config.yaml
num_hidden_layers: 16
hidden_size: 256
num_attention_heads: 2
num_key_value_heads: 1
head_dim: 128
intermediate_size: 896
vocab_size: 2048
hidden_act: "squared_relu"
norm: "rmsnorm"
norm_place: "post"
norm_eps: 1e-06
positions: "rope"
rope_theta: 1020.0
rope_fraction: 0.25
qk_norm: true
attn_scale: 0.0884
bias: "none"
tie_word_embeddings: "early"
parallel_block: false
extras: ["value embeddings", "hashed n-gram embeddings", "capped logits"]
init: "uniform"
init_std_qkv: 0.04
init_std_o: 0.00707
init_std_up: 0.04
init_std_down: 0.00707
optimizer: "adamw"
learning_rate: 0.00101
lr_mult_o: 1.3
lr_mult_up: 1.12
beta1: 0.9
beta2: 0.98
lr_head: 0.0219
warmup_steps: 229
schedule: "wsd"
decay_fraction: 0.679
decay_shape: "sqrt"
final_lr_fraction: 0.0
batch_tokens: [65536, 131072, 262144]
max_seq_len: 384
doc_mask: true
train_tokens: 666900000
max_steps: 5046
dataset: "wikipedia_en"
Each number is 500 + 40 x the weight over its row's rms, rounded and kept within 0 to 999. Layers, rows and columns count from 0. Numbers have three digits each. The size before them is the row's rms in percent of the matrix's.

# layer 7 MLP up, 896x256, rms 0.0579, rows 249-454, columns 64-95
092:430451569435504508487557525530443424490554519538561505542449525450489556525582553545471502502466
101:506456490568472584458439509471514391476549414535486448467527451483531458482467470494483490550454
102:455520528506509585493531457451524556474510454563566451476502515416473539522489484513451522541476
102:483538473545463539524528466497549413534419467490424492520460471420522511471473435553528539461438
101:479500538537505533444475541541516532500498499549440559461475487458487480487531475523465479565464
096:450581508502495497499572509493525512453480502459416550418533530425451470418415518509451515449547
097:517526510559417510547496514558527521511504433514503507474447474506505453520485527475440478396541
110:464587516453434529512544430437507500575570519511450488492437530460517530510447474551535508399533
110:518510504493556553553502561489481492504474558576538481486490557547449503530435474466566511496470
103:526551437441460515468561521513543459533484420527462458611485511473543462463470501525481496498538
098:447469545550507484508493457508454531508557478459458484562505509441488490555472492507482570460561
104:501516527428547501539432566471543485480484513525476483499509498455474569465411436478477507523504
090:454542547541451472496514459492436485441406496494473558567532501435476524420524511522524548483457
097:527500463538515473523532497541507452477491543489494473569523531502545473511469542527541518549494
089:457494510453507461466517460461529517517494496518572501453351568485504512540538506479490519532452
108:544561482474517563484495474516462489448514556567519444408571477444480519497549456516450458563420
103:487442504570555431488444530526491421462440415480464470509490502482533420551469468476419561446465
095:595570545505493615449527462467521456552478597489447492546480527504522547481495544498447518583498
111:564504508515544487469558497539548529545468521541495491491439494450513489549489509486502510517472
098:541496550455525519443540523584518501463485452513449500526412435458464501407487492508538496499537
115:554594506448454510472476563541490499523424513530477466455434560458447529516410482537534513495440
101:484550479570499491544526468571513528520492484511455505562441499471461467471401462524464503462446
085:433492532437475513552464528515527480504538493483562513491513579428421475452490407558450506480507
099:530539490456457514527434490486546451535445560449466558458509495546462468482536411463530510508449
103:489478500454467465424493516513513486495494454553542477468489527485451514529531474467520569493482
101:539430527461476490423457451624537423524517535497424531511435476414553533415476532520512521531532
104:497508466521520483541500489521546552547424510454498485541441490473460586500504512509482495526525
095:500463596438469580494510491527436504502462537433509423525457535511434530533499457440433541423537
090:519474494544544566501441513536505527561471446455503489489426523441507467502431540529558577523458
105:486424581473532542523557502578498475519439498554496489496444573432432472423573488488512555520449
096:566496487500489529518465439525531447480567501455444546479518449422540481499491447490501451535462
098:509422532558460549514515565545476493470520529553540569583553537523487481467439498518473533486515
099:502467425523525506495543519456502484559409485489552452532519548491548543430527459477428576578503
100:507480467481560515570523435444510454471524397544514442479528463454512454483465505491538525523530
098:552499495488469542508457543529525462502525473474543517491412548501522482514498530568455514446500
100:564503497496567536480531504453452466493518581509512494535474531519493468488429441501451573596460
097:421475420501561454405459569537527484541514487481449436506543548489507469516492561455527519493510
103:427494552463455517460507468472482479587468431520452470546472543496566492479545484495514468494512
098:522499446511524525487524494537535437503505473532514525588505454459494518565504476512481613521456
088:544525504490578446554502490561517420518573490565508538518438547516413514460490481471505566515484
099:526458484511532504545483513451551567501458490471498540522430512507554507480458477537433518553572
103:525520479454495504616457477489479500453517523502436495538465512498461576513477464515484488439486
107:484520440532507523527516438522498477427493497449434521557536414558490551503520488493440522491572
101:523528472493499563478543524543504480431450438541492470472522472415523528488537505492460535528479
100:458545570401480523600432541500512511494542523565535472479449497469453508492503518472485474530527
102:507466460527488546512500557548547541547517442509498523452519576530488472487538544522506491543475
088:565479489441552437562544440478511531490560523525507516473528475448488411482433478506578513533557
115:508598546554418532534472492504493468490534456515467470587425465464526511539509525474449492480478
102:525559443445455491526492398509575570519482503522493452482519465462422490512461492590443512479433
097:461566508615548614490444530502451500513527528491493529505452561508499535479465499606534527550549
104:486509519541463478480484565500534471468549487553466420486496524516511535531459496562476526472523
100:479487456458503444508500503445519461462490445537442458554498499455504562459527520557506531521484
099:516450578509496549482473509502553535452450460484442483545483537452464553545528406486563545519406
096:543498508505499468453520480564569572536467482573505505479537481491495441554564528445521492471591
088:514489463453508443460456431537483515546486519451455566525490496513525468478531465490487500498451
098:553546511504475490521546483455517481519482420460474503482506511527428584546520457527468500485438
105:511541506474544514472559463506482500560512483559409518551441557472556437490455535475532494547449
101:477495563544539467557575564574589543475445496510531520436459551470495495484540484494530549503552
100:509511491472565493458566513536523404475494493546462485585492547441448493496445479517520499495502
093:484541506510500509439541480486492543483444524536476490505526469465509554520524518493508499508496
105:554536509426484494441510515535494440493475504466597460511490491499497455456487423535448573497488
103:545538499549577508525446481510447567498499483561411501503454560441517490498506488576488513539457
095:487453597437533461551432503512477416459475523554523445548473597544530522499494471479565497470439
107:536496516421528510562447502568518524511491553534558512527467527511518511498495484500531491558484
103:557399481504433538552557487479490509533458497550468434492447546494550504487514552512524518447516
103:466457597489546468556521528505497498533553486502513423531394526545451450487464502555454449550539
108:519542546487511479486487505501520501558491506484475474489445471453495466466436568570542559491449
103:521539509479553507497506491490561527489440477491459430476484514522471464460474502529434599529474
101:489516432551500534474614527505463493506523498531562465539508496448466510482591481512502524568489
115:463528526470509565541551504464452493508448445471443432494492543352456555561467507508452460494482
097:480501485506514551521536484506553535509482495528569453561496551444432468424462520536468456534492
113:545469447460487514516485554444489415547446488552500545490511522445533494479413445557541540502469
112:548524493435524536540503549474567494566449478562475599509534562544494487446450510536494486471417
098:523524478538455474478505578508568468445578471545520512500499523481466549431432527553450529563459
095:423469537516472482515538472489517538492466488523453516569513582458485556485486481533503549483514
092:528536505491520504496425560505521530506511562527492471515492493499504445553469488529551532487487
093:515496579448466488483474476504476516487398521532485503552514499496490522476502428488461537547486
100:498549543465431522453512527493461530441512485569459487415492480537459492493433434467502565462498
107:515465523552434582511514460514472446513593517434510476526534548483487448415514509437553536534469
092:534575486539483481514524488547513440502466515505501465473541475475473505470482525553504526488501
095:471479526522499508495457563473519406454499507478553544520533546414460480523469487534461483595571
099:488444484459483503556521499547525466503550498490581459483490496501543539452472509584531576442480
107:537489517548537558458478553502602536489550469528478559546501521443473459489533493471490518587520
099:507479529483424477484455495489545452468455458530538521506523523514480490520512511507439526523426
084:527499465571531454447515504474540443463472540478501529474485527549483515459509521484565455456498
104:475506503593541532496540457529572439440530544547451493559462479439497527465468475510456518494448
108:473494540486604486524491482540529583490513469536501544597400504464551461538506456519487562466470
099:576543524451540464545609471555501472572493486481544543468446536560500418430506468510466588500468
106:500531565504524504422495526524520483503523527544522465549476489475531500463440500485494519534482
102:517552462506553486524465529479498471506493471515464578485470555448468523428467469517467454604472
093:481468460481584538490499545480480496544552484564489462429477516483508552473530521572441531470424
119:508528537557477553490531531570537461528460483540480539410461477426457558428552460469502544529475
092:559461484475469488531496476494506516476504513508403557457471548558476521529501536443468531539475
103:544468525575480562485492533536472455522500562487496464446396512435424514488501497497507528531472
105:547443484473564513487493540562531518515484461544479440545492477467485469519565534605499512496467
091:452460516569463491489551476467497556584532487523485460576459487563524500528484501537439481518522
102:480532522503500486497504539531599495525466492490520459540515513474548480506500520501484446513493
097:490526544480499543514455508544552441445443525499523496435471495539494516499456489511541529502500
095:506525513477469447494538512456550507499529504468506419477473447493569467530458482473543559523450
100:494435530534438497460431504502479511493511510550546538467483542513555536493494524467499478523441
097:471579558467489562448579554526532541513496561571502516520554496485490547562481527492461503523495
094:525462565461526538518423498571490453452552493485434535576472501513470483531473551538474491472525
103:472529511508555496495565556523468563483597527522480456482436491460508521499560522521384593513518
100:560417583464484527550445503563475539510462496497546412513501483458512524509527449513502514447426
095:495515460474493481466530444470565487557489553541480438519528559466484489490455479557454488448505
109:484569475534482544533512459568538479471527489433549413539480512474499509565529524528480494581476
088:526553406534441549470524545530501474516500467521512439487490498475491459453520559507430496524483
101:457495555496508471549506549481467456445532519529485486499391551472475526511502507516527471505450
093:427516504508592549439463522507437502489485567520437524500503534455469531496483473527502433510537
089:495452480522521408425545492450506494446462427539500538537477513501529509556518543447446469542502
099:468531528551518542561471494486493547540525561489516422418510508541480512482497501503523579546511
099:520466474497516553504511454545561508508509450548490509472488484475544485595518563507459500506437
101:479532470489509465530525544465468478573457404473475473572555520486459579525520432466451513510550
101:485480509564568543520531446488558592556501454554497586515547504505484507438440452504508540451519
104:429497444538489486553592493506533510568507455577540449576433489534486493510502512451500552480526
104:513532498463470511511554526489500482525527487506471485582470470415552466508401511569519557527538
110:484461471528558482565548494485524491526457457489495439534433544524426512469495463571479518492458
112:419598540537470499483501561513514489454509469562485533529527566471511485505512452454570591481440
091:455525473462494516512522564477469517466477461439527440520498506546510514483477553510555557584564
094:486512488538511556507590483567512465540495429549533454451502552525494516495500515406414500498514
111:506482495460502496520486523584510534491469470553518524464451519474491585401543450533534503533436
110:544563529501544483499551508467496539507454479459461555505438535438450575544463488490461481577476
103:424612505537473471509559551523528458487491437551467616503417528494433537490422480522452545503430
098:500501563485481534462584448524525475536471518473462492492466495466524521532464472488507592486493
107:484488545459421456466430534490546511533450486617501528508472472518467538499482468494517484518435
088:547453512511485459507498478522499492609479454502384450470500466431511457473530473440521542510452
096:508551510547491536515591494514507525533490465493464502486516456474437499489431503535468516543444
112:472486464580369505441560461471505522532536480520490538468451569488565445464477472514465572513497
105:437396431598602451496500505516511553510566445472517428547507549447547549515572498528476553498542
105:430456548556494523499495496503546484463557535522517548457448554494507576431441473495417480502539
091:540523467524528524530538520526511424486540505534527397533538524407519496476450438561541490489494
106:427492563516420494432562440453473462485502507524509482515591500463473510479490484434483531544454
097:440504490412431439534498417506549549507416464453475494529490541445454540573515480479444488545484
083:618470522502524438529450506491488507476557509535485550574456546481490522562437505501525513548488
095:422400422482513465502545586429542442529441507493507538498482501488524499488509532454549553544496
108:509595475485536477504425512465519522531490515474489442608460506522430474535524502481447563468537
090:414440504472472548557482448548523484553499504488579469511491487589464521445532467497488498485533
108:475512583508460566513509473553519569474562493467424496538479489538545541480472409508492479522510
095:523541522500509550477575470520561499447473504528518476433529537498509505459483525478448492451474
094:523455502520539524526525540569496552529524538545490474465411469520524492486409530574496535536491
108:494526453533537450496549521499528477480487469454437529529434542558454475550457532454458566580510
102:507552425511535533500537455545504564550510557452459499512507558438483509469407439553496492517507
097:548504467502477481523436493511532511421443504605509455481542516459539424438446525465529529471532
099:441461490383472457549556465594493456473440553511491484485496488505504571493511486528473539540448
103:468556492520405532438535536518528479542459469505446564475487456482475417470470461483508567543490
096:488577583491504499478485458481559491510528517480451473437499498522415567497481449470467542482470
105:471484492474520474500522526498509445610494478483504508465535582503480508444450502522436542504501
091:518550460431492463554474534513509481457452475500486456506540463505503525541449479526494533495488
093:571527526456534524531490435503545513522532513510559493476435510476509474541397480521448514563522
107:467494467494577454514521479498503562500534508516477446470528486521504609508440536546456517475461
102:497500553507450430504510565448481516462494485495570451463454540486465474557449521475492433525539
103:401524496473477492612496447419498527529466493470533518525504531484474531489514478505540500432510
102:507514479559497483511487532488552508474501500450567498566483626460512591458439414502525542496524
098:485491539489512517491518571498552544555605480550558498559482479535400508542510490491488532467532
112:486535524519517562548522521550512432450486561498554499592479522499462477554498431486449520497504
102:473512501490528506514549503536467448562509502518507452518422545506418548508488545509440527491542
093:557493451503544496453485486558541390542533521446413501484464503490485444498454481469434548469544
106:464570498480469548553488523469476505540558549518536508456492469496450525480508497492496500447569
093:527481560507516480489568589526486510495485498489461565508519494429501479571443501551423527512561
102:508483495471542570532476485544548446535586530473501534478496565462473446440433434506487477481487
094:553456561388519473561467494472549567506559466505486419464431492528513499450482465483523553428525
097:449482505517447489466518463512556460396526468545460432517461601504509443453564520483465512567540
096:503467555540499552487448514519563448501546496534414527484473486460564520490415496498524482542500
112:504531531466451502513476428500506438486447450531466510449466470466505552498499429562541509513500
090:497442466574562506434394479446588496466478511498493430546536510570509438559452561501517545510532
095:466488525482427487488514487511526482529521509525500538447464577485511477536473466551517533493464
102:514468534444472533529541500466525452520516504458499460536521562540507528486461454552497469485485
104:417530465432530486435473539518490490453502503487434564557492530489500422519464469491499499471539
098:542535470509490528524500558474488513491433528478533468515437542487565535554504442533538548524503
106:486431507498573484454447503472478411490520497509470520572488512494534541460536502460406514514441
104:490472575465551583498478428445576484555514500480514473530484570531439511488532524497527537519484
096:505511449546504521479548505473469522471531495519477451477521530410505462556518577531516563509527
104:484483477501528512466435509531573488532537505499464515530446564446458492541413477556481510514456
087:473489491495481468488532448526466551484443508445505462531507501469534435472453495459523555532464
099:506504445557502464433525559462586557587490460511479477565517497463498490541506553515505470542413
100:477458542556461471490470490557454493507437453498494462542534522489536419508486537534467490543494
101:568482537460459503494480560586547444437511588527514516547477498451489545481500499510410480538531
092:511548479454550525453484496489444444489456475553524464471522511456455465547465500453472515421548
101:507500479455557461496491508524498531493557484522529504478465546523392491556549461473460516543460
088:550517543461480493544465532535531464489536555487556529459448483490581544505522381567469489478482
096:545447539494512572456586476547487566561504506556511527526560549512553507505464512483507476578530
112:531508549493448572517537455516555475518534520501514466538444543487543503522503444566483509460503
094:501481508505504500492540450468541489469515454496472423476496496531493493442473419520474507499550
103:470548533516543459515520493420509523504476493480515496542488427455487534569463465522460508460559
100:521480489485487436543526473497448502507546467486532508470465456513465544440476431477442553526514
089:541520461545458516531512468523479514532487480528605489513505467480533538526500489572500579517578
080:451492453531456508504517485451498473498452522511456531441510534524493491455566443496488473434526
103:476512586498554472470543512567514482412468506496492517521532480472545499483464455541491488519415
106:521522472454484470467559458522553480505538534487511443569469523451499445474475518529469496450517
105:430426528503460540506511522547565532475506480440554505517411460472567514481491476498512505512492
108:449485528468506439464486440487475571478452515512433489411539593422504478560507565484494513497492
091:477472545462498488427549525466521497512536563588472541490502489435472491507464472569402517498570
101:501512469476424503561476513517568514500475508473492536484470474485474553409421538516499600502486
115:498552579555492480528533516523534543537463514533519530508466505464467545546493506573461491501433
103:578499402437466512583458590442505504523421405461491427478500539463476510511517472453498514538483
095:484516491526437461502509490523526528515545547460466505466481556490528513525456454486483572582490
095:525526514510537510451516444495549512450492534436528463517442466497534504544464472502414544619523
102:531478499457493521443445459507502415478534466574498504476419517469532495458527500514484510520374
096:459461594462456508479468484502534528470518553530536484584447487488505497476508511480537517529567
087:508522503527395479435523493522485434469473574468405529501468524526502503520438484507513482551532
101:460457463458497550431502509442535407570472492566501466482440417456443485499440516418500471445474
093:501494552567381559471442518550528509548537527556496511457499551463526502470429505466472543513452
096:461495449437453440512483482551490473524530539494471454524522541491425470452504432469425498480472
099:481532541478565468580472537541466453568523562488508500497495559518464526484512537458454514498523
103:494528442524413471457468496590564536505498541530438495505506470469521553577466518542477577530552
104:412515506496524489528562475525558557484531507486441518500463501557483498489438409469430493522534
# layer 7 MLP down (transposed), 896x256, rms 0.0408, rows 249-453, columns 64-95
099:411529510446448438457491546466471503479463507575506551543555466548548584521444553454519486556438
094:543439423521463518503500473434526481470465545516496419446465482512465532479546519475464463472532
101:462504537520548474478552519484461498511562534542521526471454520547477578551568442478461581461533
099:538503495424468470534516518506539425475519445490413496514507469541586573461475498532557529521500
103:464573532474506514488471492502504496512563546465400493515547519433515505471499383496469507575492
104:449538452478489534466560492509525448472546490463465528412519491491485455513548496492463426545366
099:513527481590495481547459475492476467481536477485453540488525561485522474441455504500427504524540
111:452511444481461485471577480423458509462551511601520517468497465446486519473506423478503512470472
114:474535505499520509550489492509494503432483451418490581589452548452494532533476506469455514487436
104:496448456453460505508552475475467438455494486504537460552526554476500546521461546533462483510507
104:416508492543541486515535493505608541503537473580439554536516409483531450496500516506518541504460
102:534529508441547508437398513443589473554548497462495542548482446515492503523553463475544547474533
096:444533538571428538500499501483567548442460483529574480477509424445520514449470509496461513487448
090:478565527517456486577508496482492515526518468450582489487518556542515533443491464563548508523459
092:523497447493460454488553561508500550519500498444490456505567553535490491589542462507481551562581
116:530561535563515513479472447543525585512548503524487485485514551441519484479468420471475500492435
104:500479555437483469510477467466541497465490490465570568467518473475471475502561402487512470499498
098:521600516531444487494544443493456553505494487502414574562483475517515540462567554498516473537496
100:552499516485469479511532479509530517514495504528452507488466486521534514501535516446498487491481
102:425510546508428494550546524470509507486524525532487478482560384504534535520534483499542534504470
119:451586532548423505541499507451494500419418425521494468491528544513579434535461499464503499516484
094:470554511473513489500571415519546436540481496522416513504509523484477465534431570477461486497600
090:490491462467445538540491427433603510510491476519462558530523461489508492530536496495502499440414
101:534488515530397491521584422499595554568453525543567555483495581522496514485540415533502593506509
108:460513518525473504495522568434445515510471530507530529451485531501508572525504535482539460528548
104:484509488514552583509501550435497489544459506505503503495504599565501462482471493563477539540400
102:439529399466485523468472470569471536562495604450550527457485527452471523427475481483536493524503
096:483567516501420603474542489511502531495479468541454524526502577539442503498424483539440526469541
090:494496504503454499467542449500616516539458579568498492537534532525505521484526531515535470440507
107:489499524449529517484480453445518455507489547564496537462517446439491506423524514495521427489524
103:518518509478537511569501486536505426435496430488538453452467546520484556470477488534498533499532
093:479474499469451501449577480518531531516541498516548555526543480555512545479517458547479468463555
099:529506498542436563521442496611475558493449463598538445469498461556528573458494464482475473491513
096:479554571537568470530538488526521478458479513544461513455445500524464521544443513478545445546602
103:487462527429411505528476480510508472445548465593424532481529549451521552491506465487506542493508
098:504515519562479493564497486460449436560476509504516542540588465561531516473519500510528474469492
100:512492524466531484483492442451535490472515457542481484500445465479520548475440467490482524499558
106:421500506498534514494475445411478476512496472539536592538599444510471462507473494514541491510594
099:391543554515472466441530517474506497458504502537520479440478506487491489574539492522527457511486
083:440513578471433467571449445559565557453494515521461574530506416575521487497552493516519503475500
103:463495531487486474530545434538510519528510487509501515493439455456519399458494480522455435529544
099:492493501464471517544532535519437388430480532553483558447497549485524508458458463543479500493504
107:512485536471462475556511556488459462487516537466535488581515539520483426484528464507502567530513
093:513495546541460540531460536509547492474585579540500476506505505588501525463499484490522559556509
099:568475512481441524457499462503478446463488462483488460538521485553426533538422450453518475554473
106:542452451560491424540543504429490529470528426525519588451564486527493651548514462557489457492488
095:513485521634461533518536520498532522552477475477526536492526517509501508505463499506538557445475
114:424518600517568516485477558437496520459468453515551457539459530543510507467473452518487547502556
101:532534470527475525537475497449478497462509504520483521465492498495552490474481466465564471569558
101:513521501595554515544424481528515498490524501486468557487495469540521524493473448463529557445534
103:493495484533420472567534536550433448420534451463484539505534496481594505476535552507538568493533
101:490495478505477505487501470494556549513526513550472472478503475485438497537479456597548481487448
103:476484529555445498489532477504540561488459524493484500496562481446409468519537472482413503510503
100:530535466522474412485486469523474569502491473441526522378561423559511494530514481505464421488543
092:523511509533462472521498499524503453524509521509538460567427431486471551517478513517548445433573
099:522547505561508472479580553504468610542489447498550567394492605517503521487466502474511528524528
102:499476546488478490483514490474525540545493419541478492491551491537522499421532562544546431491473
099:462439393512555507497515483567510443436509427548487450546479512508419579463508529457506486500581
101:474525432464510436514507528446413406548483487532522440541536490505547499542443475480494529509583
096:429449533492502502495534446426464600408507472486544453436536430486536496485464499527489505470525
101:489517464459499471527530499570489458523482509508525465494471511524568534566511546567496463519493
107:500533515496494495461477469529432520523453557480468555422552468450519469563467476492522568467497
096:519508512592510541538498463537424553506532427524491516466528536513475531511396448562504491521500
110:479468436484502465506398453475461547494482465530506573530478436506509474469476568598508476480498
099:518535454531498579508502436555466467464479514558531503427529587514495501536499501514470490473551
103:470532473502478485468545530441508465506532497519537517512450501488528472483462529519568534507492
110:446482480487479401544473542515457522593464502497502506487520472482569476534471398534579473486567
098:538471544434507502418419514475500515504492496479567526395545469483498469494497510504501516516513
100:483503457489471449517478448559557472501529536507542512445490410545534486507488525448536559492600
115:452464566560472538505432455506471536451503486459475493417468465461505543495480487464512516455495
097:443474492458507466483542510498506537531495546473558477514442542536504634467496543501484542493513
116:538495456552499465476545470539536475456473471451541547534508557492512445480508504522561528503488
110:485516560510538519490517517443515576569512499523447456453548508534511403468478505499429482486570
098:497524569438543521551484480500503509490541536492523465510500567496529482464494468461528559471516
100:488425459472509541450561527504489568485447481463493437521547501489440550545513532501441381488504
100:500442491448438505500407462467504506488482509511529565455567468594472551549477502467440470525462
088:442506484459543527529495528479491487544476543528529489516411511479440528518502481556508544515524
100:545501536554470519546502511529514571441504553473413465496513449572485445542472529514467544457504
105:385505493546472466499485479538510520517498494481508534549506409507538458453521493488496477531526
086:446464576498519446482473501472555458445546540521555455509558499516477558497462489496498527475450
093:515510456560453465543428533497519547543458465534527550532525506509490436498510416475596571533470
103:498452420555456447540580527483507579435461540471478482528457507560567513500481533498498482452465
108:467564404462523484511544430514549538488530508586473508486503480509536470512512428464458500503524
100:471486483460515469567444463518478463508505480528526502430497563457552550460503469461493546417510
084:441519502547432576525480468550581479521496473496520521536497435490468460495473459526463450500479
105:514549502541481518531516448480494457467518523523547504441502446532465492495462438516552528509499
107:528478519551475510545450459529502508513478555470504579518531573443467461487457489511461522525492
097:472570482466474485525473455537508548540506497520433515515541510503518458467533539489509497434490
105:546471540570453485500491476473588469567490497527490553506530435503572509505428532482550541525424
103:522558495473450476472472450509529493499470454526455483453581476469480578507496553460457468552527
089:512526448511470503502494510508486518459481509515466466465495450546475510449516551543516447496533
118:465525447560520547546527452505533535459493527460505513418480538418486554478593415415552462451456
099:473512566523484456458471479542469488489476439433528484469531509450514460560464506467538558507441
102:485439497596516497449498466550510470453536589552543484505477477546522473511516517475476446511455
104:451508511510505466424542568498518457539484506574542548574505462502537394501443504485471534455466
090:446494536562450546484428516527560494477507466505489584518488534489505560431461515525510597583443
102:492458535490492447542496506536509503461447513537496558432500449488514543500464506559545444531522
103:592555513574520494525470551495482545547491485515525502458543557437477503502496494484558479495471
099:512533468533451509523490500506554530564524490525519490497547484481485427412493525465489528507503
099:504475478545411472512506438469492444465484479484536498416493528450501497427521379524453480502494
095:479519483460503473435454497545471557536514494502501523507481447455485514523500502529496462481524
109:515531529531445496484524461514497533475504419465544523455487494499468532532465537491580560460522
102:444476453511478525475535532501514487492523452526416400499535556537541448517523428543531500479501
106:476477525532506499521411498451524504467500533495471513475483493516536540463480531434500426456464
095:428493591486418485544541474556533433487492512506450468506548441480448530476467484480513503471478
103:487426463526463484467475423511491501476480499497487382468500458536468558588534511536515481528511
093:493498509529460509510499523503586533520462493515487549527515516516450522527495454438530542516555
101:423466475542605486477481551456466492493501475469512471482534528526541493472523449487498505488520
100:463513563491512522515512565493551571506537506453497516470551515431443497480546499530496582518453
090:504509546475465508561494484517561497559499501615483477450473550434436542469463491431525510573516
097:539565480438458542583482454535527445521475452449496497520406546488504456452509535535499595482516
096:522458504535555510475446486497517574467520464564467507470471511542464520530522534509497468469430
097:456490546438473496540436431459564495552504486506445510496521480562447526520498382465524484462592
094:563520519470456489507541523527479440494480511367466518480455559475520496538503551544546514458534
102:494548410482502513505541479552584500534544467474520529457529565508489487486463491508503471496537
104:433621532475476448523546488501448490572537564500447479498413491512547457543533500535450438482464
107:515377504532477489477521497466541546502426409487565422483511515506550513525432490553545490519510
111:464494563416487485506454499474485535567563508456488435533466524569453511468505453490520490463464
095:466441467455469459531472463509482500504516470549496498450538424518499559464463482486493599526499
096:475504443520451444517543511543556497490470538515509520476483579545477499446503435453460571491530
108:521446401502501508477486455532487515515534504541527498471469409488502481474562410488455446475516
112:482483464489530489492467490531483526470372506435492529430515445491558498512487473577458443522497
096:429530498512496551485481526512481479516497529492511484578470544529495462512456569473521564558526
101:486496507509444442483528472420578537533505551523485506516525546502494439490444532506504495509521
109:435521529471459419522459527551547480497545472557482537519515542529505577439572422501513533561536
094:458479482556408530523523489459452485497500499482505507518497530502496572404442472525413481506535
091:608580503509533493558579548524488511487497540497501517493541578481537454555501421508507449475518
112:466496448544474503476464466447480536490541472524556516522490431537536559530491451458499472475436
106:492435518504514478441499444470566471520498511499430497424525479445481525515473417550527503509533
101:513470461458533466484527392507487472488481468503548542530485414517457664417534462497483482457505
089:469429535489518500553444471545512526457434542437486544454498449503508567427518440507543484492464
105:464493525531520589470514562471531524396480546499537524432537548516446417468482598574492444487510
107:534567473480501518517467395537493493539536452514497562541550538486530508452473574526469527455543
089:498588498554411507510515488518625480485463494546482591456507515453453491475481447514490476504449
092:382477505611519516556487501572518498566504594531495475494518555494456502506501555558460492546596
106:469508542481460458491544526446521512555481512554535479543435539496519532472452454498445552485464
093:425496519496394518540529481537570520473473405556535545470584530534451419489430517593553489476452
107:490512504482467501482567505526483593487536517482460608526506501536517574547493516486461442486492
099:477470436492408521601592550544524450532394538449567488459482544538529528485512443548534452458474
095:472550501490520499557519463552529553483477493505475566507473481540485496494479506583500503456583
108:497572499481549496521458441466418500498515529395433519529480539557447507555466538461514487502591
101:525449517520561518535505448513518579503583464423472449530465434520487520439478416468449504449490
090:511521459438493516498500516572557496546472475464472478474504487507520419487508424505505552432550
101:535485524582504502528521510437515467540471503471563485445554455447510558511520424443455466507569
102:518473476446503489475505568492460472571432530508559529520469501570575472479515579532476471514588
099:490509519537541530575397456489532529562468537490378501535524526486458527482477515524481523460531
101:522488565418498495463501502488554462492484472577495490500539456485525538430501523511476404450527
095:424448468478366432576414518568613502469538528522503480450537508518413433530505490475499537568441
095:499531499589426525509480498521525472513504448471516559537491491448539414552433548496519537553475
105:486477512475389513477474464531441515528518505556537481450513552534541585410499513553605559483495
101:488401390411466421456474577498489554579522477540443512473485447492523479540444524542473502481535
103:465516470532434452517501512547463551564566491573505589446536540516539502551498472516518489483500
098:510505491453412493543452474533494449471440508489581511525505549575483566535534469435536440495514
097:445457561446478509537541437436599478486519496482516554422510458476470439507500398476535544497481
110:487526461510426495591485473447458425495531522528455539529555535532488521485543479558444519515484
101:513498498501509565519520517517420515578507479515408468517465487587495575494514582473519446518581
093:488499526528574409513500510493510419516579546472463493465505447551553521440538491505466432459482
105:503472463454504526496509572496449481540514504495507595475490534399453441461498425482416499513465
103:519555604527406496459534533494450453471507493492484533467537536443478523486527434496509426517473
094:510490520452458542576485490525565484413488511505517468476504483584493496464509421518504494496480
093:474492464554486475595472550469606521514532432491492485462474497456469464549509405487457473557427
096:448465482507463530492491426497525500509550434513449531557526540473591550486475472532504543502460
097:540500459505490454586477494459522504545511514514455537453522490461539456511543496473498553542458
102:561459474450474517483472503472513489464514509547451518563499529544593543522477480483505548571534
093:482470525483424487513466480514627508515451527507505563457589481509452466476482528524463462520484
092:471425496500512515476550473470494529565543448495555532482515523460555542453443568547521500558466
112:508464551475483516454514549469427501545576484505542509522472497529489556514451521545504436477568
101:477570479475427446477463469500403561452455443538471468533485454524522543436514541549469440474541
094:546447494429506454523403505510545410509491553501483538531471478531486483507510535497495489523539
106:536509530534582416499567434407513484562514513504437492528519551403468516508512474471463581556496
111:517550431462511511497406550472561494518514501485425541490479506570504482504471490538502466516505
102:499511532548464547466521412495540544504536496478560461454550462398438522477431456548559506504478
099:599513506488429482520558466443472483454481485438494549492549537479474460553516536396568510478524
098:455505487597483524481492430454472622463511490470522478435494473527432454564501492549511539469589
087:464504495496421476464438497455534467530535519508551567483474505548468537497538496440460485449563
107:516472561585487499442521444509497504479460467471474537514491448552507455483546515499509449481510
100:518496557494470483505535523508522493494519500550538539551515528478511429492449458501517593470540
092:441465511500425448582475484547564471508467505528471423513498489482493518486482437476518561536522
102:496529497508503496503469457450528517496547555470591552515551550544468572549536514469460504457506
094:497505482564395525551497516488558503527542442462575491477524485460464488489447448434491554545503
098:435431469513514569487404471509499496553476489524512607489570474513468560460505515495460489538473
107:467550532494508552491509467470444511527502471517486584461509518451544447422518511491477479501500
088:522481512507496499550483528537479474524524482494554457468501570459467392506537544532504475531510
104:411479499494528500549495489507539580538510521478544536467476557488521554509472481497534534462465
100:509419583414495523489445463516472565461512563480536514502392471471476483476487475531430545504546
091:496497497515461505542485565558480474490493534476503475432478487502456469539500570532488597478563
091:508547457612471453471552499408473553508497477451560538504585510525521578529495567554515466515500
106:544497517467478508519447448497549490464480530568422532472495551508514550511541453489492493517493
101:509506469464453484481501568464539474526454575491460468493472524519588463495557570452491545449579
109:486465503458564566470494466537598509402536476568528497523536491552507440440543569466469501460510
102:472499452505520464530513503433505491548469446509507537501522488496534545496417481469427533557516
090:509580549462448489431552509507510514544482528596566443489460478466488577508512495453449567476522
106:538532489475503540504553547537513489435440464502511455481464451451524474483515495491489474497598
116:538526432539574523491495513450482477527494507524518521506515502474459559523459466464501480523542
106:515454453495485447552536465418558488485448487574455476498504471506423475442501469500516429462480
099:477547459454544477520571558509493542481453505513506486487494528528528518474447480531533471535473
091:489474525509474503563493481511536505492503514489529486443553500526587500478502500570477474503530
102:516540473544501555491471464431504534489506518521437469540554483430527537545591491419482451457491
099:382467507512447481493464349507512447452525499495519473489527503439490531547568530487504494537451
091:477518585508381533557512436503551505456500409536503466475457509491485534507451496563483530478470
092:507487524517462507529525534487609494543435499482554417474537605510456472522479500528539487505555
091:490443473585442469469579469451537464548461488471576536542549503617482493495445492499524491500537
093:421516462447482455483573449535591492559459449519492475491561562519499521459476487622558461472492
098:491554407500467449453462500594413562513471527545540443500457523478518475475516434467443480548521
114:513547520507491470457447501502542525519484525545522483539473530548487518453493549439488507482510